Part of a small language model's weights: 7 heads of 64, vocabulary 8192.
Each number is 200 + 40 x the weight over its row's rms, rounded and kept within 0 to 999. Layers, rows and columns count from 0. The size before them is the row's rms in percent of the matrix's.

# layer 4 MLP up, 2688x448, rms 0.0822, rows 2355-2409, columns 256-319
094,163,193,210,162,193,241,204,143,207,168,209,182,149,204,198,174,221,266,189,281,167,174,278,215,263,157,251,216,259,257,156,160,248,187,201,221,195,264,162,205,238,260,187,151,205,113,235,160,156,224,226,186,201,183,260,240,244,179,148,204,201,201,214,227
106,228,188,174,163,103,257,273,277,244,218,155,194,293,226,198,185,237,202,143,219,161,192,178,278,169,227,238,186,182,305,185,227,172,190,170,246,209,167,118,193,183,203,257,244,212,228,198,168,157,241,203,184,234,278,196,301,161,277,227,162,209,190,244,189
103,269,236,185,174,261,176,263,114,166,167,191,183,147,232,235,210,183,127,195,170,168,253,162,251,307,157,185,190,179,175,204,221,176,259,205,180,125,228,253,251,170,214,169,238,247,242,128,121,144,207,193,189,245,219,271,175,165,161,162,206,170,224,178,196
094,168,178,185,215,254,213,174,161,188,230,195,172,220,205,84,137,173,210,102,163,257,203,233,183,208,154,266,223,219,274,175,126,148,217,180,180,207,152,142,147,130,180,180,249,278,206,310,199,221,214,160,181,139,192,230,173,270,186,156,205,187,236,190,181
102,117,197,205,235,252,267,229,245,148,221,240,189,159,250,194,192,135,210,246,151,204,196,201,207,230,288,227,136,186,196,140,193,264,199,254,190,275,182,160,248,215,204,215,223,260,289,238,250,189,245,255,278,185,223,155,249,187,230,204,282,216,203,247,186
100,152,117,215,192,203,299,240,271,162,208,175,152,198,253,146,185,205,208,182,116,238,161,221,184,256,277,212,206,204,200,209,195,223,248,305,168,299,180,247,186,215,164,211,237,150,154,176,217,235,135,253,279,201,230,191,265,163,266,172,270,230,194,224,237
104,114,135,222,217,177,290,230,170,245,194,184,153,217,208,249,89,239,177,307,193,296,231,248,258,171,143,215,154,238,208,190,158,246,214,208,188,203,237,203,272,202,189,150,210,252,230,227,228,185,209,192,296,249,128,174,198,117,226,184,185,271,163,135,166
108,257,198,205,195,177,247,142,81,141,197,219,220,192,242,201,219,229,218,230,290,158,109,212,238,275,181,211,223,248,172,188,224,228,157,168,236,223,252,201,221,221,236,260,190,165,177,222,225,229,176,268,240,193,117,142,251,152,251,187,181,185,203,208,238
090,190,225,187,194,222,176,206,252,236,135,183,269,163,233,206,204,230,156,222,290,189,271,160,206,242,229,197,201,239,232,135,254,236,186,247,260,157,243,221,239,174,178,204,221,73,207,166,177,213,161,195,143,142,239,224,190,193,143,188,197,152,224,208,225
089,82,184,159,198,238,252,201,221,116,179,135,209,199,115,153,236,224,128,200,159,244,145,176,192,260,173,131,216,206,144,201,152,264,226,214,225,165,232,218,209,202,189,196,217,223,218,152,216,225,226,275,220,245,205,252,206,179,189,195,117,225,219,196,125
115,137,250,210,224,174,123,251,230,161,278,151,201,160,202,166,153,170,209,146,237,227,180,189,179,175,174,166,219,244,230,261,215,244,233,232,173,181,230,108,180,207,170,205,229,242,227,120,230,183,215,242,168,209,139,163,182,97,292,243,209,203,225,193,178
105,220,165,119,201,62,194,194,192,233,216,180,157,187,262,273,166,161,258,241,222,223,177,251,229,219,190,177,249,182,217,193,178,201,253,208,246,145,244,157,164,187,161,130,274,175,201,172,182,218,206,251,239,177,217,211,142,192,226,189,211,197,174,268,206
101,167,206,272,202,189,178,250,188,213,224,236,235,179,311,205,179,229,161,211,153,207,176,254,217,240,222,244,149,215,107,202,226,179,145,204,177,187,176,175,249,128,256,190,183,159,100,203,207,212,216,99,222,171,99,206,211,175,121,142,128,199,206,217,153
090,240,189,182,212,132,206,314,176,206,177,144,211,193,175,227,180,203,200,253,202,203,197,179,214,166,210,227,173,184,194,257,260,232,188,210,210,185,293,241,122,216,206,177,285,271,196,215,182,209,216,203,208,227,167,307,237,206,262,175,137,176,137,258,242
090,126,163,267,198,219,234,197,199,185,180,237,228,150,190,182,185,197,146,142,219,200,175,291,224,182,244,180,235,210,182,193,243,166,229,184,221,162,165,237,221,183,174,232,103,164,248,177,136,212,186,194,177,157,278,196,198,219,256,148,153,206,235,245,234
119,114,225,198,158,195,235,237,133,224,188,179,176,150,261,191,217,139,194,262,192,215,160,265,227,206,223,172,145,282,233,157,173,209,238,229,207,168,219,223,320,166,227,149,190,200,226,257,199,147,257,183,204,202,173,139,207,260,161,177,152,237,157,179,178
095,195,186,173,204,149,210,195,181,236,210,234,199,240,220,185,208,193,186,310,166,215,218,172,147,235,248,161,248,186,144,250,258,139,182,196,220,248,215,193,226,172,181,180,146,238,252,204,189,206,169,215,261,215,309,203,253,258,226,245,183,210,199,207,243
105,151,216,175,137,304,131,172,206,298,236,173,209,165,186,183,219,168,260,252,219,184,177,251,212,160,202,199,197,163,239,192,247,229,98,182,221,228,140,190,237,210,203,138,223,214,272,212,267,227,250,162,243,240,185,193,244,203,194,174,193,213,144,216,195
096,244,210,175,205,209,168,199,241,150,219,223,181,212,207,168,138,213,284,231,167,256,95,178,239,225,223,237,191,216,226,196,199,245,228,250,258,199,265,249,174,277,228,200,181,235,239,181,152,162,154,210,183,185,142,146,256,199,186,170,174,257,176,177,187
080,194,133,216,181,223,204,219,270,192,256,152,232,212,221,214,224,259,239,183,174,256,108,269,213,242,230,255,220,208,236,230,106,235,149,150,192,141,114,268,155,195,195,235,192,226,222,188,199,157,203,141,215,129,158,162,177,236,188,272,200,205,230,289,191
101,179,133,171,155,182,188,233,206,203,175,201,253,183,186,179,172,138,239,225,179,195,191,175,256,247,263,221,164,213,123,191,239,225,110,223,231,209,211,186,218,178,163,207,206,290,201,227,210,147,199,125,183,220,225,160,159,98,258,144,173,235,224,173,206
080,265,188,279,215,185,144,251,186,162,119,171,162,175,252,296,216,290,146,218,192,115,196,194,242,194,261,221,174,190,200,250,263,196,120,228,186,219,122,213,167,225,217,173,226,199,237,163,198,171,188,238,181,242,254,262,181,169,266,231,250,196,193,175,180
094,190,227,184,149,134,216,183,163,196,222,144,234,196,227,217,195,189,153,254,125,182,212,223,158,255,166,166,131,241,253,173,153,126,174,129,215,152,150,185,249,205,107,184,135,155,221,140,148,231,225,190,295,129,209,248,241,157,221,251,164,257,135,212,197
104,169,185,168,112,215,165,169,173,228,219,204,183,208,249,181,205,170,205,174,175,168,147,261,119,221,230,170,216,161,205,172,104,168,249,126,228,225,192,257,152,237,202,183,225,172,180,222,153,199,201,242,211,219,154,216,219,269,280,179,195,226,187,144,209
092,249,164,263,232,305,192,195,178,253,181,182,174,229,213,194,205,178,117,223,176,184,238,273,204,170,243,179,253,264,220,263,177,252,224,188,205,217,168,266,208,191,140,215,218,263,149,268,169,211,241,253,196,238,179,232,274,160,273,202,202,203,148,149,247
103,184,183,170,144,91,225,199,139,220,113,214,174,207,179,241,217,259,174,120,205,176,158,284,259,168,181,157,148,234,262,204,193,262,175,185,287,221,183,210,207,179,193,186,183,253,176,156,225,146,190,212,198,110,200,285,282,190,220,187,105,213,225,204,257
096,274,216,257,222,240,206,262,124,265,114,225,125,217,183,244,183,165,204,194,147,180,160,217,245,189,162,184,262,203,238,235,184,253,204,194,213,207,194,127,205,155,191,270,241,202,244,130,241,146,195,207,254,245,152,217,176,186,246,207,133,131,179,174,219
101,201,134,192,169,148,208,220,194,125,246,216,221,261,167,237,231,186,137,186,244,244,181,177,236,195,216,147,175,154,125,139,181,281,190,195,227,175,185,149,282,218,245,239,243,183,230,230,153,249,235,299,234,190,194,204,221,250,145,177,126,185,255,201,160
091,204,182,163,215,193,198,221,238,231,196,137,230,184,225,148,200,147,205,196,228,116,243,241,141,263,257,165,147,176,205,218,149,153,179,169,189,169,257,180,159,176,226,193,243,140,160,145,163,248,114,203,224,182,206,189,264,181,211,196,194,212,63,139,216
099,142,143,217,179,180,171,191,196,244,226,155,265,172,119,264,229,196,164,189,150,211,246,140,235,249,211,265,192,238,213,212,207,227,178,200,203,235,242,146,244,190,155,232,137,152,188,257,179,157,193,176,241,156,51,194,184,185,181,235,215,214,153,202,244
088,147,233,160,217,197,184,194,180,212,178,248,203,293,165,197,233,262,190,164,278,252,141,206,181,200,146,251,187,222,243,124,171,140,162,222,222,180,230,262,197,220,125,203,175,233,219,213,162,214,221,199,273,136,176,202,245,207,166,263,133,161,264,188,212
101,170,202,206,216,262,243,202,165,193,231,211,173,259,169,228,181,193,176,213,219,158,221,132,268,232,208,178,227,143,156,271,234,175,178,191,203,246,309,181,116,191,271,204,253,198,165,248,241,172,230,247,258,153,258,225,217,178,201,228,255,231,179,152,228
102,135,219,191,247,227,131,150,232,204,154,178,178,199,302,148,209,180,143,183,216,173,158,241,124,214,147,158,203,248,197,187,255,168,245,181,214,229,256,189,251,232,230,184,222,256,191,193,173,187,238,154,87,190,197,284,236,198,166,235,214,133,133,242,216
114,182,167,171,304,200,164,209,222,138,177,114,157,187,157,149,182,166,176,173,228,181,264,232,209,188,182,135,182,141,214,217,244,160,225,230,147,248,218,155,215,170,248,169,165,164,175,114,252,210,189,226,165,170,201,132,193,186,239,209,156,215,204,150,185
102,196,141,181,161,153,188,243,246,201,197,205,157,280,213,189,157,215,175,199,266,156,229,240,222,270,221,176,228,171,189,236,206,237,175,226,212,200,183,229,279,247,254,236,210,262,173,181,195,214,183,210,290,244,193,168,245,239,201,230,219,271,188,171,262
081,173,297,150,154,267,228,186,213,238,228,173,169,99,237,205,149,223,220,153,256,211,192,179,177,232,240,237,169,221,210,163,169,218,202,158,127,197,184,232,202,193,190,145,211,202,202,196,141,145,198,216,227,154,238,210,215,223,238,185,258,199,300,242,237
092,179,306,182,182,236,258,245,232,161,208,171,173,130,208,146,182,270,232,183,215,167,163,197,188,237,122,263,225,191,182,180,288,263,177,219,238,290,194,259,176,253,250,110,266,192,330,120,229,126,183,194,272,193,213,200,134,188,184,211,232,221,217,112,205
093,250,209,180,223,195,269,202,173,157,206,181,262,229,188,192,135,227,180,230,230,227,211,145,260,267,195,158,211,192,160,208,250,221,149,159,215,248,246,204,266,199,235,84,113,186,149,115,217,201,196,207,217,179,233,212,187,142,302,204,220,226,214,230,235
106,247,198,212,236,243,179,246,157,225,146,156,239,220,191,202,181,223,183,203,133,154,150,143,104,190,235,198,184,217,214,247,185,195,110,199,188,228,186,166,164,228,165,186,243,162,207,196,207,155,220,259,219,162,199,196,164,215,241,164,187,243,217,255,157
113,162,233,170,181,134,205,150,190,144,203,226,194,275,188,158,196,172,212,223,181,166,225,234,214,195,215,158,191,202,215,173,200,202,244,141,116,174,256,231,143,229,247,182,198,192,141,215,193,155,248,255,207,215,198,225,139,212,147,172,166,184,162,230,237
108,216,250,253,246,211,225,206,167,188,201,198,208,195,239,236,160,238,204,189,229,197,289,271,150,200,248,165,152,189,182,249,259,201,156,244,160,143,243,233,214,166,226,132,208,197,220,232,188,168,244,209,206,222,184,209,147,160,244,291,195,165,179,229,220
100,215,223,229,187,139,141,213,193,212,187,127,159,221,191,129,201,237,236,188,225,276,152,267,203,152,205,151,196,233,146,151,172,266,233,186,158,163,174,214,177,182,177,219,200,154,213,109,184,142,232,171,205,222,152,162,152,220,200,174,214,218,227,190,246
098,193,197,163,138,206,185,205,292,185,303,255,225,219,251,189,225,223,190,208,209,227,183,136,174,277,162,273,183,219,163,225,188,182,210,277,185,185,209,236,192,208,141,239,140,280,239,209,228,185,173,123,238,154,235,194,234,235,167,168,239,111,132,130,239
108,206,172,307,253,214,236,226,287,241,173,197,166,106,174,182,200,292,200,203,139,193,188,189,212,217,290,237,187,192,164,242,254,269,132,187,247,288,234,212,184,227,176,134,223,241,146,149,172,147,191,266,204,211,200,243,179,181,241,186,159,230,287,183,169
104,222,263,296,198,222,220,162,256,189,269,111,211,198,184,148,280,203,125,264,237,254,212,104,292,207,172,113,143,176,202,204,160,150,143,260,241,255,221,181,232,164,208,181,244,225,174,153,114,190,289,218,222,159,168,266,277,199,169,127,228,190,183,172,199
091,213,155,208,202,242,293,124,231,170,188,225,291,229,197,156,191,234,219,233,146,271,259,169,94,147,197,167,158,245,219,204,170,222,174,164,210,212,246,204,247,209,243,135,212,206,253,166,252,155,148,223,186,255,181,225,182,130,192,167,244,131,217,173,199
098,205,198,181,269,235,189,186,171,181,187,197,210,212,193,203,215,226,211,203,166,223,146,206,202,188,218,199,187,201,95,210,171,233,207,155,294,235,210,220,222,200,270,167,211,166,209,245,201,233,165,203,183,179,185,188,214,222,191,199,125,184,198,186,221
112,156,167,239,204,145,160,206,228,181,211,182,157,213,216,173,161,233,218,260,256,135,215,164,252,182,265,176,217,204,204,220,144,156,221,166,218,194,229,229,189,215,250,154,221,243,186,148,147,181,185,173,103,243,229,229,205,129,170,246,215,212,287,172,260
114,112,154,224,164,203,202,153,264,200,265,204,202,163,225,158,180,191,118,207,167,241,133,173,132,187,126,102,176,298,195,187,244,205,154,159,107,225,202,177,152,235,197,137,203,210,168,242,252,190,164,163,156,196,145,215,247,207,174,254,176,201,188,260,130
099,197,162,151,161,238,251,163,207,186,243,190,152,233,156,197,150,219,179,234,178,192,206,175,235,302,72,178,140,181,229,221,186,183,159,184,169,218,204,189,196,204,184,163,267,219,181,244,206,207,208,160,250,159,237,190,193,186,180,133,239,235,147,266,268
106,249,220,225,202,222,168,200,201,194,223,176,237,148,232,156,208,280,234,145,195,168,216,63,214,201,173,228,217,193,208,170,217,231,195,230,230,173,123,219,210,198,119,227,229,167,235,176,195,115,202,216,165,165,167,225,206,172,214,195,229,240,173,168,196
080,180,142,235,212,219,174,235,162,215,209,255,139,177,238,202,257,198,147,206,130,246,195,237,266,189,212,279,198,117,228,91,281,249,166,198,221,176,200,305,321,230,180,183,74,212,166,208,205,205,250,239,281,170,215,170,221,197,258,128,234,193,204,228,197
090,238,183,244,208,205,170,228,180,202,162,235,233,244,209,232,138,230,173,229,212,153,278,227,235,154,220,188,234,153,228,194,138,164,154,160,223,204,177,220,223,252,207,209,238,311,168,154,160,162,143,222,257,165,241,212,169,182,191,188,208,220,206,202,244
104,233,215,197,194,191,251,192,191,169,183,180,250,256,202,183,202,179,192,212,242,184,167,202,238,276,208,209,168,189,181,135,178,197,210,162,195,236,254,208,194,270,274,168,296,166,291,194,199,198,197,200,107,176,194,271,201,52,199,154,170,254,161,243,195
107,192,269,227,193,258,203,235,185,220,223,220,263,166,174,144,191,256,217,166,182,221,206,129,199,184,207,189,148,208,211,156,182,217,112,248,204,233,123,252,258,180,134,139,258,202,140,183,199,174,177,182,262,230,197,248,266,172,155,170,132,184,216,241,215
# layer 4 MLP down (transposed), 2688x448, rms 0.0822, rows 2355-2408, columns 256-319
097,204,110,211,196,151,189,243,219,223,90,179,183,250,241,254,215,232,191,226,96,160,252,155,221,166,176,241,162,216,207,180,172,148,205,210,252,183,185,161,145,199,262,206,203,223,239,190,247,251,263,197,192,246,230,217,233,163,188,206,160,199,177,211,213
094,122,155,188,259,275,116,256,177,142,234,244,210,141,151,247,149,245,199,115,182,185,118,212,123,216,190,235,257,252,237,273,257,222,291,174,101,200,227,243,197,166,226,204,155,199,162,195,194,213,228,204,198,272,189,206,250,263,191,220,184,218,117,229,249
110,137,143,100,272,235,179,241,190,218,211,268,183,195,239,159,185,204,283,228,185,149,234,198,157,243,229,191,196,227,183,264,161,126,178,251,160,234,60,207,163,235,252,190,262,235,284,237,159,193,233,205,243,153,126,217,243,243,138,244,118,256,188,204,235
094,215,254,211,136,201,180,230,234,222,193,168,235,184,173,178,246,175,240,227,290,117,198,235,171,181,235,182,160,216,169,194,216,165,156,142,222,212,215,269,235,207,194,211,150,182,160,204,171,136,138,259,185,186,212,234,218,130,193,221,198,179,207,173,151
105,216,187,194,188,226,204,150,208,211,148,194,169,243,168,223,289,228,187,215,256,276,238,145,224,188,189,186,217,150,216,221,195,198,187,154,186,194,227,194,267,270,170,233,161,177,195,154,227,182,227,198,210,224,187,114,233,170,156,218,197,199,219,212,223
114,207,207,231,211,201,215,230,228,262,177,167,202,186,192,193,264,215,206,107,275,266,186,209,164,191,270,244,214,227,243,185,170,236,157,254,167,240,123,197,207,226,111,215,206,168,158,249,197,144,224,290,286,222,188,158,157,198,176,163,156,231,219,224,260
103,292,173,209,197,222,244,194,205,201,170,169,238,194,198,220,182,244,199,195,202,140,180,186,187,213,234,207,190,248,269,192,176,189,228,183,196,220,217,192,223,228,193,285,161,195,198,178,135,201,262,193,168,228,214,209,240,204,180,238,241,211,242,168,163
118,222,196,259,212,222,216,202,124,126,202,201,221,266,222,169,193,205,198,177,199,186,170,220,200,214,201,217,200,227,163,195,247,178,180,268,258,206,257,166,191,155,253,206,196,209,251,152,169,158,225,243,134,201,189,119,235,245,126,209,273,257,157,221,162
093,274,169,231,193,152,297,268,191,207,159,113,220,268,252,172,152,211,284,166,128,214,216,308,179,120,180,171,221,169,197,197,245,245,156,197,212,229,203,197,196,170,173,191,253,156,210,237,247,158,217,231,223,221,279,208,161,291,195,192,171,215,212,263,150
101,227,180,201,262,196,251,175,185,253,219,258,203,245,215,228,77,243,120,213,150,219,222,169,196,200,204,193,150,180,193,170,158,188,178,152,250,202,219,177,171,162,233,135,198,198,161,251,80,139,191,151,204,243,229,227,265,138,178,113,163,162,234,171,252
105,219,220,142,234,203,218,153,240,152,181,242,242,223,248,162,223,242,190,199,275,114,197,192,214,175,222,252,239,250,226,207,204,166,196,163,194,198,158,260,252,278,240,155,247,204,226,231,206,189,199,214,212,213,240,186,186,275,157,244,237,163,220,142,146
096,205,220,226,210,246,151,232,218,170,173,190,175,177,201,178,211,196,194,242,198,143,253,119,330,183,170,221,227,233,217,185,106,203,168,208,214,198,282,272,133,225,267,257,233,168,150,124,177,134,170,216,139,227,212,185,204,280,156,145,192,237,245,200,232
111,238,250,207,173,174,171,261,162,183,254,146,223,182,208,184,182,185,245,100,196,328,141,176,296,201,221,216,221,239,238,229,249,170,116,166,222,233,210,227,259,211,213,203,235,239,216,226,175,206,171,152,206,254,322,179,230,182,250,204,204,244,206,282,203
099,160,234,251,191,188,230,285,272,211,202,169,171,163,192,202,215,200,265,197,185,196,265,231,204,276,205,156,215,224,199,198,165,234,169,212,185,173,210,191,217,177,150,234,252,236,222,186,187,224,199,220,216,240,173,237,178,264,182,170,220,243,177,165,268
089,212,173,193,182,216,171,200,192,151,172,154,169,221,182,194,232,163,177,229,178,297,217,201,243,213,173,239,205,195,168,247,204,141,183,225,233,173,145,213,175,190,210,211,249,177,156,183,254,203,141,237,185,155,183,178,147,228,126,211,225,166,130,98,176
094,255,231,271,174,215,180,193,250,256,190,241,249,258,177,190,161,221,165,131,263,198,268,104,186,95,134,208,231,176,223,238,269,181,168,239,277,227,225,164,130,201,209,191,259,206,232,119,196,183,153,194,250,218,157,208,177,194,206,255,228,189,216,183,241
097,159,172,232,169,206,227,207,219,200,262,210,233,232,160,246,260,227,172,142,264,228,166,209,231,222,253,294,161,219,199,172,209,146,199,221,194,186,188,217,197,178,203,151,143,141,181,224,227,253,179,171,233,132,192,245,219,224,188,205,228,193,215,119,162
104,212,182,175,214,195,208,275,187,142,237,140,183,293,194,168,225,182,224,186,195,206,173,251,131,211,207,257,252,215,208,190,148,192,244,200,212,148,146,224,157,237,198,168,159,205,238,229,282,200,205,122,209,217,201,189,198,189,196,186,180,137,256,164,250
111,194,214,135,151,206,281,232,257,212,223,138,174,207,131,164,214,224,215,160,272,186,275,165,123,203,260,229,215,227,199,160,204,177,263,276,186,208,196,203,220,199,223,170,197,215,197,241,202,172,172,172,191,235,201,220,155,127,183,252,214,101,280,234,153
091,219,228,195,193,246,205,185,139,149,199,181,216,204,224,231,248,231,175,183,155,240,209,206,136,195,237,200,122,160,217,270,223,189,179,186,264,175,157,86,196,185,171,193,129,242,201,204,222,163,124,202,179,208,198,96,220,215,224,202,186,221,219,169,230
098,145,173,195,197,193,182,209,234,204,222,198,212,172,236,242,201,200,264,225,165,302,179,217,232,188,177,160,217,192,190,263,223,223,289,195,242,204,203,222,162,246,220,307,204,204,238,245,184,246,158,170,195,191,225,285,267,162,176,221,184,249,210,248,187
096,187,105,293,177,234,223,193,228,228,231,204,183,211,171,146,167,229,223,168,207,169,157,176,219,249,173,115,197,142,225,225,210,233,180,191,163,256,164,215,148,173,240,157,170,188,242,212,196,181,198,265,164,197,222,210,155,309,206,116,172,209,117,221,199
095,215,182,177,172,194,178,241,190,237,186,249,213,172,199,166,185,230,160,263,277,212,257,258,225,215,162,180,190,157,292,180,147,146,221,215,180,208,242,84,209,219,203,188,201,141,157,190,215,302,198,148,227,166,283,144,291,235,249,143,165,162,202,220,164
093,273,171,176,189,225,235,216,235,155,192,195,189,220,181,206,165,244,237,212,189,264,229,139,198,181,194,234,225,227,230,214,208,207,168,204,234,204,204,228,251,208,190,205,186,223,177,208,143,133,178,243,161,215,217,218,190,124,170,175,183,198,197,205,203
088,145,198,138,226,144,187,227,131,241,124,224,242,257,172,147,175,218,249,196,205,207,159,188,156,208,202,172,212,115,257,174,193,153,170,154,223,222,224,176,227,231,193,165,207,192,186,115,207,187,256,177,191,225,237,160,212,245,159,192,219,189,223,233,278
104,184,184,147,236,233,188,163,177,199,158,205,207,170,188,221,141,278,206,234,226,218,234,229,141,173,199,235,201,259,198,243,246,143,136,160,223,155,263,131,234,122,155,227,170,245,234,221,177,223,188,243,246,147,182,115,136,211,170,246,223,195,185,159,226
103,188,205,225,187,194,199,137,165,198,196,243,206,110,152,155,230,158,205,158,192,275,223,228,209,229,159,257,189,161,242,222,209,238,218,161,196,206,203,224,158,216,180,197,204,230,190,198,236,186,147,223,146,188,291,194,189,260,214,206,153,241,217,245,147
103,219,211,175,134,210,221,267,164,228,196,200,189,205,206,253,262,180,167,230,288,187,183,194,208,243,198,159,155,190,173,154,167,263,205,223,263,198,219,247,254,165,250,192,192,130,180,268,210,233,244,253,245,196,187,220,261,223,243,205,179,148,257,237,194
104,213,232,266,184,235,205,201,228,199,116,203,252,160,200,206,239,200,162,69,227,132,249,168,260,191,213,207,192,213,173,223,147,237,143,176,226,148,280,237,137,100,203,201,262,232,217,233,120,241,133,141,175,175,225,189,228,194,231,184,194,227,209,258,277
107,212,211,267,143,148,284,231,209,230,184,180,174,194,132,261,246,184,160,234,221,207,225,141,245,197,179,260,192,160,147,175,327,226,178,249,241,210,168,200,182,205,176,177,156,225,136,189,212,289,210,183,219,178,154,107,164,299,291,173,219,200,213,276,215
085,233,141,236,157,188,199,221,190,201,210,195,184,167,149,202,114,182,191,250,161,169,208,234,238,171,253,210,222,249,159,238,211,235,189,131,212,145,146,139,208,204,206,146,185,233,162,162,213,229,201,185,188,117,196,220,153,194,199,212,225,176,209,194,222
097,288,216,207,241,201,157,223,243,209,207,243,148,231,206,244,181,295,241,241,177,199,226,189,174,199,210,226,235,229,171,149,261,227,140,171,186,161,213,230,151,227,227,158,229,229,206,211,225,231,262,194,201,190,244,137,281,310,173,249,234,193,212,211,221
105,236,206,206,170,242,253,207,113,188,216,198,187,213,198,252,268,214,284,230,203,209,249,217,189,154,273,162,217,154,186,201,220,207,181,145,115,217,179,225,142,148,218,205,219,148,227,227,219,108,194,142,168,226,189,189,242,293,223,252,204,177,217,240,183
098,216,173,210,158,243,180,194,123,242,151,210,245,144,239,257,175,202,224,290,185,207,193,255,244,173,195,273,230,183,289,232,223,232,239,216,280,204,173,234,185,158,263,266,201,232,270,174,174,99,196,178,190,223,150,209,206,223,186,244,273,180,195,213,263
100,227,213,158,146,220,138,206,245,260,252,227,187,220,221,195,177,181,192,214,200,208,238,172,199,180,210,184,158,239,152,177,121,181,274,157,163,162,201,163,177,160,216,159,257,202,233,200,200,258,216,149,228,147,235,200,224,187,253,226,252,171,212,290,122
087,244,232,192,165,209,189,135,213,305,107,209,204,213,168,181,163,217,194,200,249,217,171,193,222,192,223,285,143,210,163,246,175,238,172,240,161,199,228,178,234,195,232,255,151,149,191,245,254,130,184,134,175,222,199,122,80,225,174,190,171,249,227,212,229
087,227,225,217,157,201,219,190,229,244,241,165,209,218,158,200,184,206,230,185,192,192,214,188,284,234,230,255,230,241,257,219,87,178,229,249,147,150,168,205,198,215,170,258,152,202,207,242,123,279,205,267,175,190,232,99,190,285,244,262,182,181,162,175,202
096,176,168,219,171,85,176,135,244,206,229,186,229,282,192,186,206,286,236,158,177,182,205,219,233,132,137,203,202,240,240,147,170,169,183,138,150,141,165,201,232,179,178,202,158,171,243,239,237,248,129,197,163,242,182,141,180,222,181,223,144,207,173,136,146
108,161,212,214,159,264,182,227,287,200,207,169,230,136,227,194,126,239,156,205,259,97,220,192,212,200,161,223,206,136,218,236,246,134,179,230,326,213,228,203,226,137,173,163,208,226,133,228,226,228,180,244,156,190,200,177,243,181,176,242,168,228,253,129,190
098,194,168,283,155,259,267,173,251,213,196,184,247,152,205,172,204,236,139,218,229,232,233,191,146,265,242,188,285,195,184,222,194,196,199,201,228,229,147,114,201,190,182,220,256,243,206,168,228,186,194,167,216,218,238,245,250,224,203,189,265,208,210,136,208
112,216,141,142,163,292,116,172,239,106,231,252,249,251,174,144,216,259,187,213,157,274,186,183,222,272,137,220,244,171,239,196,177,200,202,213,104,243,208,255,201,171,175,167,199,252,147,239,159,253,192,180,267,225,225,251,207,157,189,212,173,161,218,180,206
104,192,266,247,208,191,163,190,214,163,187,218,166,196,270,202,237,138,260,150,216,214,177,171,218,230,138,263,241,264,182,256,190,134,237,201,227,171,284,205,160,253,147,245,193,238,190,143,131,195,212,252,216,184,158,215,247,204,182,203,198,195,187,153,303
095,162,142,153,221,196,134,197,124,179,167,212,151,193,195,235,224,176,202,240,211,198,185,225,279,148,225,146,203,219,224,195,194,199,236,193,174,178,182,159,302,121,250,156,192,121,206,161,229,168,236,213,208,201,230,139,203,119,210,263,241,229,209,220,173
098,236,237,198,154,225,191,198,200,198,172,201,208,249,188,292,266,131,199,163,235,228,166,244,251,186,185,167,158,198,276,124,199,197,155,196,193,195,250,228,219,223,219,205,242,229,171,224,201,230,180,186,175,171,182,174,251,221,173,187,248,243,83,276,288
103,148,117,217,243,146,201,202,208,141,242,153,219,186,196,276,216,141,173,196,238,185,189,239,200,135,179,178,259,94,266,226,188,224,178,181,215,168,158,201,181,240,216,201,108,254,177,224,255,253,181,204,144,238,155,247,179,182,188,264,175,240,198,256,191
097,191,218,146,149,239,245,222,146,173,213,214,192,186,189,126,165,250,217,226,218,246,265,275,115,238,192,173,153,190,144,176,222,177,217,144,230,172,184,231,233,209,278,196,203,207,150,197,168,197,257,215,216,255,177,229,193,212,217,246,235,197,200,187,154
099,209,220,210,171,195,218,234,239,169,153,231,171,245,192,156,279,134,187,194,188,227,236,210,180,202,204,180,196,191,306,203,293,190,259,248,157,247,224,156,176,190,184,236,199,214,139,102,250,165,211,200,259,252,192,161,170,167,200,192,238,189,195,157,245
115,281,189,247,194,254,98,109,222,235,188,206,212,201,265,134,204,206,204,296,178,161,156,261,193,139,218,235,202,183,195,166,209,221,152,259,215,195,152,156,242,250,203,238,226,246,252,231,230,220,243,211,203,197,207,119,193,118,193,177,261,201,133,203,244
103,198,191,208,250,195,199,202,220,238,194,155,246,187,187,156,257,122,217,219,204,158,212,190,265,203,243,266,94,139,201,174,202,177,230,218,278,154,222,241,180,213,205,188,223,240,215,252,175,207,288,264,158,164,247,193,222,187,266,165,275,308,232,181,274
096,131,256,257,244,212,269,181,248,233,199,131,291,198,236,151,317,174,168,131,187,228,227,193,217,243,236,270,199,262,219,149,251,237,253,172,236,188,253,233,181,229,217,204,196,191,252,233,219,197,205,187,253,168,215,189,202,232,188,253,201,143,285,169,220
101,217,230,174,137,208,195,222,291,183,187,163,195,265,225,272,263,177,251,207,241,196,184,246,148,145,232,138,215,207,227,270,236,217,219,219,137,209,242,203,223,177,197,232,228,148,200,210,283,189,206,172,200,210,228,154,147,250,205,187,255,199,171,234,207
088,159,178,215,258,162,210,203,251,192,187,176,200,217,151,187,235,189,225,187,215,214,150,219,237,132,113,232,198,258,194,212,186,203,128,131,111,192,232,169,209,289,238,145,276,183,205,174,257,186,248,173,201,156,211,99,213,231,265,178,164,195,138,149,131
099,203,242,225,108,197,259,158,123,244,204,169,209,253,213,164,242,264,239,234,189,201,165,216,195,228,207,174,161,139,175,229,168,175,215,255,108,219,271,258,276,195,199,217,243,179,221,215,227,117,207,230,237,149,179,188,159,170,169,216,252,183,179,258,159
097,183,292,239,165,162,158,186,191,277,194,289,237,104,178,236,159,198,158,214,233,264,167,202,239,200,195,135,190,146,233,196,187,200,112,215,168,170,137,200,207,215,152,191,148,166,149,181,168,166,289,226,238,177,227,171,259,261,226,231,187,163,228,225,167